config = dict(
    n_head=9,
    activation='tanh_gelu',
    norm='layernorm',
    norm_eps=1e-06,
    positions='learned',
    qk_norm=False,
    tie_embeddings=True,
    parallel_block=False,
    init_std_up=0.0177,
    init_std_down=0.0,
    beta2=0.95,
    warmup_steps=212,
    schedule='wsd',
    decay_shape='linear',
    seq_len=384,
)
Each number is 128 + 32 x the weight over the matrix's rms, rounded and kept within 0 to 255. Layers, rows and columns count from 0. Numbers have three digits each.

# layer 9 attention output (transposed), 576x576, rms 0.027, rows 414-447, columns 288-383
130108165118095119133129117138160121125122136103142146111128093133137136145137104129152145129150134164139140151128134118102151153084131116117122117123126125176158133119112225116127169099155100120093092143158127141140177142114133148118119151093088135169124149101141142119109142101101140124
141109119156111139146160117082128083157155138124112141097125086134153145120138126114113086112130120083154118133137116106114133132137154109124123139131115116147142095143108116129135138138096149129140107155110129141136087142136118152123123126134136146093124112105145150146122117120169083145
113136116162129105109080106170112135129092127110162099107153113193131129072160163143118191119130106103141129133152134114114165118099136107152161117126151085104108140115160185132103119134120136119126153169112143121086119136159119136133114135113105128144157135116095117124106170123143140117
121125131098116138175158157097153143137143108096144137128117103115147120126098114166132145098118110115161139100097109154166138117139139109144130099145135158190141105073077152134153158103131138149131072087089140141137173147167140153122098121156112147122097124145129143145110134098116141116
137095110148147136119096158151122148154128135127123131117100089123126100141121179072112089119133104149077136140123161122114142140206133154114120118128145172147122121177117130103111121114128127182118137164151154114117140138088162163109100145096146110137145157149156089096150131138121108132
149130148161097113123111098095115124109105115167096126112135076132089157144119177099150139125108148163122144162121120121085150136141125124132096171170112127122150134132114161131146132162123126150175111108167135095119127139129132089140113132091139127119150132149141114140109103128119115128
125138154158126094187160104131131172165171132161134145133149128133099113165106096113144121116118136128064145127078124125125128097104091139111119136186113130110162138159171147132173140104169121163106084146121121127112131136137103122125150123090101116119096122098148119155121126149107148147
146170062128127122137101156150150123134150109142116109114147099114173149133123127162157137140128136134157154113131137109133143119124090156134115141114127087098097120104110188156117118170084135099143126159135119129087150108119115133119095129107108114158131121156145072121149154110112132103
116124161146126145119095133128133168095130123138147125144105170097170104150159107139147105123131147117118113134142105131124124145110088110106089117153120120134154139125126106118120108119134172135130088143134150115158151153140121159114154131116099083121165146124118109142136137135144159108
098085187068116140105137099145125105113110144161120122102105126128112125125118157124137140097178095169114177166164114165161112125139131133120136140125122146146124130084136234101133101112179156159109107081153175093194098163084132180146115119163130126140116121086096119137117126138108101119
106147117145104094135113118140134155176109119152138142121099125133153095111104146110137168124146099146124115200176144134118117142119100144156136136146123143150087121081127075114098134111153134107130111158101139126125152083144173163118128106134035142140123091139116103153128102175102115108
082165125150127128185124107109101137197129123140126124143127102158162081126097146117099116122086140133144111153096130081128108135123130133172135152140163102153122105129110074140133175082138133110134115112136130094082127109139135178129119152102103119135122120132145162145160134115122110116
121107107111113175115119139164143134119128147112155103120146141129141081118135101105086144189156146101150073139080151133126119143120149171135143129155144128118167127131156082153157124141123117086118163076126105110153120087112095133138148162156128110133138193110117124140114111124129154164
148125115148132107127130121119127136079099132121154136117126131143140123168162140111143144163109118140074078093132139109115123074118101152098119113178130124116155123127147131162136126150134120155112111168115068133136152172137131130122124163086127129131133196117132141165139164098117127152
112095144136084174125153111128123121148146133123128117104120072152114084104148146144126130151144138151120117148152163137135134141165112098085153134171058117143122124164148166117163088088101127168096105171133119122145125161161059104112111140103118126140087134116126146140110129130106131134
135129161100134139178145123121146133105095178141165140147148135114120149083151115120104161133087129114109119127076153131110144109121121145128121115118141126105136109117168156150147118131148120143093126127110120130098190111132109137134119150145100116194147138108092146126066151104137158134
138129174122173125138097094115136116108138158123128111158141115112132148141124084129182115124127125091089075063119129120133121122128099116091124151139104161131134153106135115141141098164137108097120095116166163109104146120144162101167137150140119133115122161122118136177132145139125127124
093099121132115127157095078148139144130122102128151119126098144130104172176146192119147154147121112160125116099080088109160131129158119141157154131162120116097153107144150161137118126144135079184132072155150151128098146133126118136124126115124115131128095098120131116145144128118108112131
126169134111114097145147138143159157172110160103135187158136155136117110112123142141137134139165139160102169106138144160133086127109132126129098132137101135107170145101182162109144131175104126114040152139122147113113122154096116134136098150123170136157080116116123153134137149142085083115
130091154132155117094147119127103117092091149114122134136118081083114144139113139147126102186108135114101087127120126137111148150145142149120126171137128148149147093165119115085115132162124156164088119165164106116132132136134112133165101117130167152174107136104102128122086126113139127156
164089089136147102114113122133135106079150105125173099117151149142165151155112137128154111094147120139154091048099095085102123130137142126117112125125085134123166132130143156137133123130115117154126190155128106134116126126140148115122145148113146148133146134164154143134124141115104103135
112160093142114170114106134146110144162099092110102154155121115094176125099120118131103091137120121127149127157139092112146106179118104144112110149134160117173136133130137121160104132128130105114159121098132122104140137121121146145111128141149132132176094115162136149089167111116128145122
093141165143132127142123133123147115100126159129113146156158169151139138113132129132129100149128109073130089136155162123137128105110117134111108111129163081089113142106126101135119147141121150066128164113115164116138177148124132132123168144147133120136165134097138133142143156150130143112
138096131153135093099114141141135117115100155111151095106144064147109112115135168122136094153119095124112147142137111121102157145126098124131133137124140130097135152125078129109106150097139126118113126143103145164112126134115115096131115138103133152167147134142135102103133117119132138084
140130159136187135144094118125128133115114167127182153139135178135105097103175116137129101151167141120157158126127149175110115130131124110117155129145142138146127146127129070106128154119135102076148125147122123144117154128112115144106122160119114108113176142125103108160084128113119162122
124142097090118151094108098115140131114163124137115117129104119116143144157112127132145099101112107144142141113110103135143104124122136120154136151126138145168120131150101162069122076100104132101122117085106110173147092127107128113082131114120165136122120124153159139104161132155133129113
142153139109130125122168111100161140112099134132120147125105134170142116174163158148111126126068112116111154132075127109148123131132069156124153139116114140122127146111110138125164135175104139134107137165166137112141119134117135134098143103138132140159139183190116145132127154094092108136
117131110112133144110140107174112146129134109107101152143121103147130133167109191137128109115150091196135141136134074110141132112109125127094123161133123130169110127133106052086138079146151139151132140152124133122122116122131135129131151143099130133143118105149099093135159116137079088132
114153115107077129148147168101134123160117053124096180104108065113121131108154092113118105116126147093122109137117144123115090128136095155114111158133123130186142115099111044151115128126120120128132102165158135080120134132123167128109078127165105119127062130172103149136078123158139084165
117099139147178120142137090093107080158146152119115096130137116111142133115104129137125142116108120121131109097130118091088106139196137134135135177116158139106162142142111071120133121144157156110161133136156125068159115134113104116147143181151121148135114107112130164122157148126171074135
106110104122111148154144134133127159132144119154165166123093176153129110111159139116148151137135087178173167133122118117135135122133153129099119104173145121142157140151127175112144128101165085167105109132123064117121131140074104109120089125107104123106124138140185122033119144191133134104
134133143136132114125138137119132137052141109088173153146110148090114169114141128122128155133133098148090147120106083105168123126113147124109129157138129137109168126110113213154132109118144145144121118113151117178106140122105148130134130117123071185151116159167135106098159123125147151116
121115152120168118141152121144109146075139157128104125149156172151147125111124130177126166110113160148137146095130126134172137133108121115095147137156098121159120156105123128137148111130100132100078122123141130099104145181112137131143146139097134115110150170088076156132130137105137106127
138098116080155182154113185179142137103125138116152114175143158135148125131149129181111114119150130128129099097113116130146132161119124099142123149126141151154128109114115106124102117136141158073152121128107164087122138129130168131127137114105127151162161151105125133132142127117125105104
# layer 9 attention value, 576x576, rms 0.027, rows 415-447, columns 288-383
159135124114074148136153124166140101115089099109131109131148166102128131117110158144140129147150144098115142134162159173147096164104116166149155128101131099106119148122148122140116109178150123158105083099130115062138101145164130140134108156106132144137107122137091088111151156148154133140
132151125129128154128141083149135122151171132155115104155097124142126155140108073135127079133142081120123166133091112098134102130120081156089102119142116161121117121155150121131129147165117149110114139119178113192116147095071123104090137078157126131116157146112106144114140112136134155129
152125098184136203096151158123125119107065121165144148135159141158118141111147150129135093146096125117129127125152169158144109121133103111116131125157106136108161140176143145144105130187146105147123136184140137149119080130094107114159128154079167127113168141128106117112135089127094152134
146149142109126133121125118163088117069119122094105135168137140087127108123168087165106160111088138149136064126139120152156143085074137129134159151102128126106112138092144112162135135116138132147142130081061118112130099152134121096159099195134130153138115124081121135158125163111148064134
111073110092124155090153132160198108134118119091126152168128177091154120125126101124140134111158105139150127106125161115141150113147112158090141122089147125089113113093155128151101139117103129155125112133140135116122120104119112148118123097144130119120149159089137125122129152077140118139
136125116095136131095106156138128144122145104109136188128116176155140130097108188147135110108131142125121106142154100140136121157163114165160168097077142112155092145115124124106063136162131088155114139135149118140133119104089126119146088139141143174145132136140135111135134110134130088137
136120124162111104078131088132133124099128133146141129126125125140082141113123113103143130174128130157141133118133157090105098120145113095099129102167129151143177107152142139106173123134132144128130136127178111129151110143121156083146164163130162095135150161132140191136142147125164145130
133144088115125160122137126153137124124134145169096187119113100172126144134052126126108144116095120124160121110084131129156102157151100179124145094096109117137130112122091124176127141118107101111117137128126096140105114098158126123160122130142098130134120084140154139106126157155097117114
144131104183112143161116165118154095184113130177115114133168134153184116149086109153120105187119126126112124103110152132109161130121139106133103116109135124109090120147111138142127159095152107131146126142074147113091127120156132103122195152110144113147207130133139166070149099096105123125
124124110142127165143069126141107132113120122173121093132135092168097145143174113166126136133131139157094076143097136162140159117119124133128120090077105125092128118200145106120134166127112137120160151108139138114129144119135113098159132152131181112091158098125184118108139144123122105140
149116102148078148142142103135120175081146131116090140124099180114154165124170155145119136147170107097115147141135149128164112135133150159095139105167139125129132186147157139122094102162083115103121136134110138160134131122131139134125148118143152154156150114117125098148117134118122099113
092110156119127145140135137146126145099090106103102175163121133153124110106147147128145100078071121112101115117109116154139137098095093093134113074164134094095125116131124151094159148117157109132083102134125109140110145150172140122121116092104140171135123085105152089164115138166128117100
129102125133151163123140104102146098136185148118119115185121116105136128061077126128127148058123159123155129126142117127093078128161131160149118140089173131149123153120154123106151087102082086137118143100149165158110142106135089118123137109079135135127134117119145114113155098163158122081
178121134117147149115078196092116140137142126179085165092096157119143162095122167125130129156142120110124139146106134112169108128095120122198119118064188120126133149099141137142103179117132125129129142083144114143150138116118143162124125171136166177137147147082118101144162062126140188151
115108079138161159121114106141099125161135135118157079094123153109151098139083126152131132123154148106129126149129119118138114174165118120126116147070152145106106124136116146109125120150136146143153087135164139157089099178135165111086143067114121161104141156128131096159171096123110141115
061149124130135108103143175165141104098096126135106111106115120123120107142102129084145118098111140124135144140162092117083117134123156141165119098150161104146093090119146139090141170103104127094107152105104102135137145129129150144103175105126097125108138114118165120105141121127118142102
139148085132138113105137129102128102132092138113100136179111148129159110131116089139107109094125147121104111164089125129121102102151123116131150145114100146158119120109139127161123128147158110138153149139089130111118126103121099173184164134175123161119171151123116161157159081144153103123
127141126130128142112077148145140141140172111130127103098141150114120141108152171117134121169118084089171098126101115105111143089093132109160121130132151094111086090154130134110146137085134085123177107148120144144151125125081092115135107110120060166150154169130158113106129091147122103145
117166086165171101118135136136114124145081137137111150103112159118149118122143135127154157109143142130135160132153130125151125097113104105170131118089133113115125151113143147137171110073137127133138131098121135161120141087106128131090165150084117130140135126111146121109162110088060167120
125129174092129133162148114155110110131138129134102131124117134090089133117110098124131141149134117132108159148110099121109129112136113156151149150138182099110125134113107143109142126119149125128119096093153148129144119158148096126127138110134123116111105110088133134154100077145166151098
122153143114127120134135153073136161148098164111128136088127133132108159177203117100139182143131120129147110109152151154151099164095131151092121115187107149088141137161106122136096135111144145136137155132157129115157100109122133121154138138090136125153116126102087094168112104145121142124
115173131120130167135120116141119133060130093120162108147098102149139125156163128113121124155115112126122167134087111164101123158145125150131133127149121116145126142142131112124150108110106152119170149159142102151087131083127119132085115082102077100119119111136129129097096154149149125100
127127181151153131138119119126105140121149106153124153163080132105091106131130117113111131120137137107107133122139105151106140118100129154106123149127164120101102129089137115119141118123084131118091181149189132123160134155106137147100172143145134123112108136115105164171120167138118130158
098108112104113137135125160147126153144111103181138123103082092097130130103115111121143166096100180101097127115135080164144088148168132138112137130102083150134132115159109143165091095168120157108127091113122087129150118129179148136130137116154130119122117124148124113135139137152132140109
115156125130126145129128112107111139126113140143117144154168147110117164156145115158121126150125145106140131151155144122142150149132133128121147103148104161110124137093133138171132129100091137102112101154197140113160138150152158121158159145148121118115113107111092116113115139099128144148
099141123120112153142101103141099140126150140120111097156142165118168142102117104076126145086162098106150156103108130150115139165112103129146126148207111125137112116172128122115082087115101126117163123104109136150123124139147152129124134170149129126114171115100127101163127169170130147157
130186103160132125135153144072187132180120121155113167117105136083124148117107140139132116147170164108126120131144153102167131145100113103164180151143099151071156122154114123186128125072154128117132127139142125092125118110142143154107115152141109142114170117106154117130112128142132135128
149168146129162150098066139106096114094147143135119066101158189070117132125130139130138155114122102137163158135171130151173129201093131104156160124097140107126152136183156123122144159130144154125131125126143122130110113115115088112130130135094128145155133159102143111150139098087088180162
112115115104125142084159131146117127173138117197138122112098120073097083120064135149108085187149150132156146106120108159151145146075154117132111068082151111150090122123151127106147112104121134115070150086127142118127146110108120132141123084120121134134111137120137103140098098113064176115
144126126133123115114106082110128150089161114111095139134122130103130128107151159113119123140118147103154122146102138163096163140143128103153158080103115155110105102122132111138124162159080093121143165124165122108161146146111143124150165099155115136105124116124102127167110126093143121154
109116103138091132084150127143145148193105150139131114123137156128099131158098107141154105114086136133145103120113132116130128125163103157138164143151090115133114151111097106109146114118133125144146171136106189065132133130108101108123119146166133076078161115123141151129104184146102142174
140156092157107183153135155103136146142158148122140148151119105107132153116098144085133071154134124138129163138109120138136133106168153132131081118117161130134141104149098132123170137092120088105107158146084116157138150112149145112099119114161077115107097113139140157107108114156104118107
097144155125127122156146120100077153137113136135135139099076098148097139145107109128125129154114160110151090151140093138148082164140129151083138130137123095111137141150120141146191099115141116120087104128125118134158127106103147157140145191107150152139118113100114088124149135153112105085
# layer 9 attention query, 576x576, rms 0.0242, rows 448-486, columns 288-383
114138154157043113177139119152134106100034189176125131045118066124074119124123118136121119166122135110146163115146116112185132133121108100145107095137167113157120139113159177158080187092086181153105145086122096099097130132100154142166140147127137081108141109140138137141097128145079113041
170140138142156110161139143125118147095177079161125095136136101121107088207093183148096155101110178135118132166128152158127153168111092087121092170127114187161132141166121133147139087186108154096145109138148122163120082164187138073121146106142105145149132132151133116049118086092107097103
148105144115149144134099094110087136120111203147178173133157152110142163149188129096162090105177144135131165104157152155144143067127192133152104067109095144199117118084124135131077155107121141123102159109131088036145169154072130182136171121081120145155107125215155171134116137127130169109
166194092110105146125190154152138126146147120120080084071081090134102116091060163097122154170198119139118140071157182132153166148122120167147172146173127110115093152113138121163148108089132180106142148155215192184110054116119145118111116126174097135114138112146130089150106117087106118112
093127145096094118070178151104100164170102126124112089117139089174161150141167197126092124118128134170161072098086144149131129089170097134138137185116105150155082121092137101141124203124117079100104112124176188122098113148142112105054105115092168100086120067178150100080090102130124089157
134141160137163083171101107123124119097087114167150130122109135103141152084135130098145154134136165078093178109130102093116128128102145142118140082170112097137175104134105099174099158135150190167127142119102123187168120144147092109150137072168111135187114180145156158143133153090060139115
114087200137120155087126146098159148131161157117155100161159139133151101146128107113093118160153109113121176119126144141116124135125096109168076158131090179098084103140152130096101128152140075136108109110140120082090151115187130113133139124147061074107074135119129166129167141094084182175
150189137160122089159106078148121119132151090112108093135145148186094100126100085141088198124088131140105142079129095150088142081101143151179116092124135126115175175144165159127164147128103148130114141144160177175090120121140091120148120130108119120116115161124132156149131133079134134154
173102154146168095107173086163135111178140055136136130165092136145147152065159088076090156136079177135160104103191113104139163106179169115092188110104103171137164151119114166104091102106151128134136144107093079123127125128075136157151151091136123153140084118088196145117136175143109160171
109143108123147071084081127115165102114122150067152119174118146127132094098152134123087155142111149176139096139188095138091149140145082157131122184121160064127162167113087148119108115093131083096113151155178095173131176134098160116098104142171112115101109105119171160165072116081075157165
144089144173119130085114087061104179126176141135159137159158169098181113097134106121206116120117113105126098097087159120147092133121172126188155101105109094135132068178135134093135133187124151170149069118160071121171110142139128110099142114097134138141077098096147120162147096088100093122
127099100133071130131160145146086142162137126150114131089130114137129075108174116099080108116147152113153108119109144170131162148134092123083122197093108143149084120138106136132125128134168126128102112119188141069130119129097087166140056141102102146118058129141148039120103134114120111120
123127122113082138100098098141060155127151115129092182130077169085153155154117174107136180108131063133134117125161147153114133130131157155149166160129116100089083187132167126118128115110101060189082149172153113141145127206088101120073094132146151078151102116107196107063099091114176125180
099206111150103131143122132124093121145153092138091143084127167174089098169083125108115105145118175103148199060121154135152153119156139116108117137082130113142143103080230095136145139068075160091114129119140134072134120124130159089160095183106143130148148089115133104155146094130142129113
128106140096137134146089120085104138160104152113129133139166133130115124069180108143113137128095129136172150132096143124138111178136122095210085128138128126152094106175133125124148106133083152171110128152093197079113140163111138131138202146208109151100130120153143162078146125159138141133
179160120104039090088186108110141115143105188113145161146118172111137088167121081151119119126160089126151184157112207200144100131099131120109033116080124154139097117115170150124110102134140129132122135148098153077139157106161111122143146123136127124128080138123169116077146134100070136164
186037186087071169078143131096178123134101156080144124047142147096054092105051140173150112163144069155117117139083110115158064131154134122147140111118113157132157139119058130175115113165189136122124157052142125171143115104081098155140144073129125160131082104144092148158096139142075111140
100110127143146113125112068119147156139098149074165130112151112172131148114139153140106107108120080135111118094098090101113057132214138058134089157107171149108180117139099107080160100095188135115159077130087163174145137114129141180132150163166091179165131098066096105135138117085143148101
134224063132171208123125074147126154122155141095117155134125117063080110086186126150152086144148104148149071143148118130094145127222097143121084157124105175125099119107163132148136105136194151087121107174135134143174062168155166149093117135151094120168137138117140111098208170159126134115
128136063097110181146150159109094137180131137177087135125102100099004142091150078110060115145158163124138174142165136104121165068178144145127123165120100154061126123145109127104121104162104148126086148139145132140151131107089090128087056155132176131065149088151163088148107122171166018143
108114133168160141105100066152103142165065127138115120177107134139114162103129153133146122122053128105133125112135138115122114178151114140195185070122053133163189124165193131168175158187125100138157140144125136195141133106084109119126208158142101059123115114163085131101118115112145182173
190135119130141144137114166128110130133086084115108132199179191132159095167116150161184096098169187168176075116131130087092191103189133107099174212126108079158146124149152123152148147136144133142133168065183142064086138092102138135098150129168170122136103146123176094124164068110102132147
156128141190106103126096110156062129072065091116120142125122121103122088168191133116191060136043103107150104152106100067161123151073105077115181131135124106082182143188077149122096115134157113161200062082125174150105178107136090098101121073132120140132192183092145128129144109170088133125
113092150179178092108100111180156122094144145169056104152057087199181181152150104073102056125117095137154121119112125075159157122101156126099119163166115107073085152172103134165086182152118156113132151107132119164146078176126129133131179094135164147151178124094194117121115173156183146190
137164156172133191107092059048067170135146173130056092163121144116127145120148188140131127085135153112129146142134104097075174115076152126111168129082145089119152101149187140114109159130117080167089055103147082122169197142184189145104190163129149084138100187098198115096199133157116136159
063079097179178154136089146153154168099180106150145063120155150138163194138111116125117143040123173170114049091121114123104098123109091130122107210150111111118135130148158126126134097157192149154152128171084117142088115130130138121169129125128161160176121143037096152164106149061128178169
104172132082185162174148094080129132128162108164125089122112115173136110112108073153144167084138111137133166101148126123113134138089124127148075136123106121156112116132129146159163117116112144182168109125134181106081116087177103135163144119207092099110104108136081133170101091100095102113
205157076106066155079113153139127141140129120093133131092095138178103120106146102127111105132106120182075121143134147150102114149183121138172190133085112102093096128103167142119169147129104104102139146078146149163131129101157126114117139142130128148089146116136154159142108127135069151089
127092140146152088197086132153115139099141120110099136091084138161123186109118167092130159064192122152158125091170133120107145152088137112141167147085147121156122171111085107180136143111126168096136054144097119158170112118158077153105090089172106147140170160108165177188080168088110196168
126069142165151176107086117103130117085171121130081152125118086097066140171089147131210116129119128151114178158153107119163101151094102099126151169104104114065160100120140110113133115148079165108166109102162134146055118109124112126165108167121059178104114179140150109165114065120129074124
122112051120146151118148068055138131124116167166145124149117137115069163120163083131163102089141092118136117102146116135058096141102120153109103160163119158107126132154144151100140062090182195131111114110147115148098157111113154125115168132152088140116144131088144174142144175116122134091
135070124130118154147188115112103076142163130165096121108076090172194146130120124074124120129151125052163161167169144144092145093133129103087156117175054133113135154117084123123130132116122155132106088154068146050166099169128112125152130172146118167156157088089136132166152140156106127112
123133137123095140080127159088138154125078040110100098133107084174159190151140129088103097150121136107131070075084138099146146158110133130196160052112173165151151110103143094160152151097089117087080141125104144050130067140119155116094108138139191118170114139133125150160101139117153108124
102145079166112151129130105058100163158114176098173111150155141151128121121141119122084105138102158174232181080120182121158147125105076186104120117113115209192185083079174138157108120132126112176122135130088151100190080143046141111191106088089082103167117100138102121112107074179155127097
108130058076131145077172138096170090135138191190169142137154130159053103097207127112163108118118164129141176101116154117125148215186144111107125155103077110117118082128132121101094138169094181148101131129154127102120074153077171165127127103099163133086123181155107156115124104072133149120
176116095123115093123140139149143148165151119145143170104123115125121131203124154130145144163136158085090127146124070115119121123114125180097104149123175112116140082111111091200156155141136146172134129136097128130118139130092128076158128128106199157104138135120186110144082127109148121085
127149114130152114132068147141113096115136150176159123166122125152093065122169115148089143123106123181131117154122151154099160123128108134099118157100120122144152122081103121135121125109097153174120107129137148124174154139078127139184102132122145083103157085149163137135118101114114125130
109146107098077124097160143153101163123061090148075155157110089109051058102153189091170088123096127124127199163118092178166078099125069105161136106070134103099127136086116090172090142156085141086139141155105178082153156208102148134066129130115194125053132100207149133087173123161083114112
105114083143195090084075134115147145091121178117150084164150092102137136102129100193099116127163178135096142137094145117111124220072123053121092091186109132101099068156135130120137110170107146104129111101186128148079192158136087109096150192084151111130140130129087117127075125105120099159
# layer 9 attention key, 576x576, rms 0.023, rows 448-486, columns 288-383
199106137178076123123182115059110134159161169081046142149123167113108146091123176162052130131220089142160150109115109109126156159087111114186133104143189127115110106041104175116146160095105127081123131147112161116179106179069138070122117171116114131177177125117110144127112122060110130071
078128095130108134126157125144066116141112091172177105082141119108172076088155178150145175147071108105151181112149136161082110104153129148137118145050093089155076152059143143103131109168093106108109140137074099082111169144158150110143158173181052076079147109152115128174145066130121137096
166181133147096148145138098189134155092152172097152101156146160134181147163151158049122153056155088128163118165138139123084112119129130120161169108135127108094118122094093119159140124152059074164160149169092216091134180099097115167130136140096186146175142093128156110100098118131091110105
179119101164096088132138122166112149120127138088156139098139112117127162148068140114084128200180144130175127152159118148130158139116121157126157145187088128121137165162117186129136119112074088160170115152131075079131142091116120094103115136167131115100086116188149105180107191141166117146
083183152167070121102158187165138069137099100161110151128123131134127121140124137079092108146099183121110089114159138145160092063161119120142113112135077070104108106074112123162126091121119096122120151128162107066115144128169006127116159127097082162111090130167109120117087087143130189156
167107131068106140154119125171115155114103162113194142131131143144111139058139135140102120155125071093074160191125162112141152134136134157126129155181142072101101116105105125157133162099112143141100168156126123131087199070130133105121108163194095126174153096080119061119100130100084146087
066123107132110107133176106111114075151125171112086108121125126162088144126131150081180158085139105108131147167112103153134129139135069121138119131122084127138114165109159076151132127129184096098177098117115113097133136121146161098154185171133147174136069094135116098192109114116151111087
126108156198181113109092124125139139122111133106059120136132166143155147111067128106115121051124129163149111061128091085137084133118105103128145088123143133128121178154146155088112161116070101152064190096132149143117102138117128098142139114135192118123131126129120129174118144124160116154
118179132075214099052154094126090106137140134091112140170075136094126162113131096122142193049089175059125165098169111156134171152123142139092151108103145108101142191116157157177074122113133145119114152146180117162158089087158135146144117127094148157084108093133163078138188185100158137140
109095118090125078122126134146176127142167097113146156143109115145121130125088138112102081139091134104170120133123103146099138119150112067133100148154114074163148113142147104169084110140160119102114166111062123204196109145133142119157054153117132138160132177082135120175162155118125100196
116163119138162196138170071161183084105191127153124146143117190057145128110154121124136131125141076104066083143137140111105146113178135133115179133122147128083114151119103102145156090124202177175178132138131157213138093149158078121079082108111135106110142126099161125133094123090181140100
158092118117130136169140119106103155074128145172135127121174143131096123116139128114120125077077173127151126159106145118121160131098120142118126163123152102133110101145162122093124092121185142121090122161109099074177078179134028137121105159074135106116121126155161147090110123134080065088
091149118122151138154122091146143098087142117116079132072104097094066127107099128133131130115096108105143145180146130063117114116128159136130141120086126174109173127101120133113155126128175135104080158141113154133062149128090121124084113079119189105104110082119148108158081146130159125142
153078135179122117157097141082106149211145135134180123142158149175115105185119129097110109127101055119036123076113098088140162130179128197110125127099100122110145078067167175145069088130109098169179113113132137104144115135107129124119140136153164101146115143125138159147166133082092162141
110114086105136192153158136117144141165112149141083142133140137149170115109132129161134192141166090172098126120062150164157137175135091127134190131094136145086107130144140164109091139110127140099034165131182175118130138144097139084130087102123156135120133114136143122139114126141174120141
123153061131133116121098130076095145142110135160039156148136089119136203093116147153140147140088128132097107149139133100141135106135130094084119115051125105122116128062131109121126094121083132093137170104114123102148156142178143122222165119162157114132128073108139120078172138092148149162
114129113113078138152068116097187090103132092145111167172157099105166146157110139126150095109158117114106090120081098168137126150094103139107088113112163150116194147104130061139118109104145139180169145110081102167107163135106153132071126177081133130157087139131102063165139131186132123170
150142145128142159156107139138149116167134180116058108137130139090103125113139104107110122100130134115068054101057142162114132088117093094134110121141135175133124137125102067165100128150045177022112060204146125169143175124179161082146180129114148149175082117066159151141126118101117136091
159077182097082105196176123114109124109085118141111089119111157118115144086138123109171176179147146132092116119136062176153131126117102179096162161085146181111096151217156113142094106209096140116168134137178108115168183128106160117129112115163064168153117131067142138123118149153128173101
087138121146162213120077166107122111192122104152185159100181150135117171133122118169097131090127126131170136138140150136139114048156087132130115158156087143119124102163128183109127148085129136203059159205123140121154117134165138154106145065077094115109164171097097117105072093132176130125
142090151130181165097151161164112099127124160063216103090188086159180090155160105159104141110154080133141094111097116202131086188175126163143136155100128174159139100137153135101184151076118101151156128059119195097083136135116150129082091063195073096113105148168063098169125114100109109104
139106134166202122094145143200104094129143140124065109133109106112103080151172170066161095097159107135108108121137174096109101087149103152106172135151098098109131165147133061128112151095079139095151210153119079145156110116141066142109113087144138100171150097105135119124183129093073087095
191074169065141108100095116192094134046079122100107185114097082185159077120134101146128153112137131093185112123024110125121118119098121140101101154096130144129146160166139139069168163143125088079086153122083116151117142149162110141136119166079123159174154151145073123177176094171091137125
118181116153196091210148107142152123088171124158174164100132120128146164127103116062134121125067154137143145154156140108083065107051147196160095101141128131160171123125135146184069150088135111140134084111138115143137122149111127134101100135097131116099098210138162126156154175191174147109
142155141167201203103179155156113082134177122143167138092140121144188102172144195103159141033163131124153107167115156145113062144172134152150177145102091116065117130171146136133093107128113118136093116084185107166109085130111178122119163081118124133099162117143093133170182174176112170156
142076129149106110120143150140111119077118131142147140144108138124138169162108049143175099140113160122094175115095147126131169166112160111143177093133169129111069110131132157094148121106149102102161092146092126163111177160138065137179146157104144135091136143127137137176144097158088121150
132130168113154126117120101108115157100109146126102170103125114153124099113156179185145143120151114141152147141110116087148129141107133082185145148161142110122109113160114159057138136145130068104086135170098118150093119136143122077115099166086114115138138076149078107117084132102125137111
104082106136091109073166128175136135099156158079128104187103103122091159158095146130119176162114072137132091115142181139125086061193158153096167064092164153144113160072095144086162115082127166186130126164113136149131129196191169121140135174165107182122101170062194101109138169149151118104
104093125113173118078132168141108144175140132136159116155144169182133116108128158143100150113207157145104141098189161108097207208074120066085159125091134149072130068124107150135113129145113164118114099141148117142093144145116055145098135155172160102135161100172133160130126165112119112136
152163134133089150113117179139141117143153110044178114139155178112156146143148115170142121169146135082114176078196151092123104093175152118160163149121115144115068142112183220091056110170112219144157125086117104126100089117081115090138116140079039103072095169135137091087135113122096200153
116067076140174098121161106121188096112107162176166140075091098130114187177081129117123136168099159158115096105099116096107158106177117115111176133129112203121137159158153077074138157139154134160147067118197146104153104227129140053104173154142157163143132121081127107193095057096113140129
130143119203136149153182050123123151154132146122063151112152150159131073118159141101132114137114128094144083173148174127154148166102107138175118106120027104170154075169143097153123144093062078106125096183145055094132101139143108147105139123139109120164168047077106095099112148109072148135
148094190163113132106097108117108099048075116145122088132105096126208198156171134062074130178187132130108162103071097117126103094115143114055101155122084130104119098123151155121138160153163156108120152173120093134093094114126135145099108176181180139134156152164167148151142177103157098100
127127169165107091104138107136158046098146090151142134155122173103104105072163175106119072121141088123143053144108071103176172146090124126159144070128149118155124126222121221100160129134062125168178134109079086086151106149145115096149040144099127116134087154108087124121129102193148118140
091134096101176145093162160090134127100131109172226141164148114098105138117170143086115083144155112097148101206105120106149150124179104116133136113128100096094160088195123182101122155185093151167169182147197088074135103149154126135144145110127089127117154137115162088195099159143136159144
138161100187019131131086099083182128135192137144150153129135136146156112107143094148126142113063162132091186189165029133129133075146126127100134104119176136139119137141143154089143086136121099175055146165128102086126168136158118130135140195131149112165168138110140074140124117119093169114
160092166143099095137068106111123113202186118162113121124150138140048146118192168111116146100122093098088126171126103138117081100121154122136109171117113149122128111161102144137086141195088146118064105116126143111164112168136179126128085122128188131104177153190153093117166139101115102152
080112134095104117101093153183117172126088064122123151129109087141167133097126130167065084165148108134082144091116108159130120097144122135107106156104149078133113126166136201096190159153151140157135167149097121092053118129113157128098109129172182175067147194144144097086187187145120106108
089157176103126143143091079127162073103098062145134146111112177093155162163148103126142089119163140130087183154144126124165108206123134100131106136134100152175116159178140095130138102149106195097197086083097095174144135168123143119066152130114121133124179110179141152141136116103133152118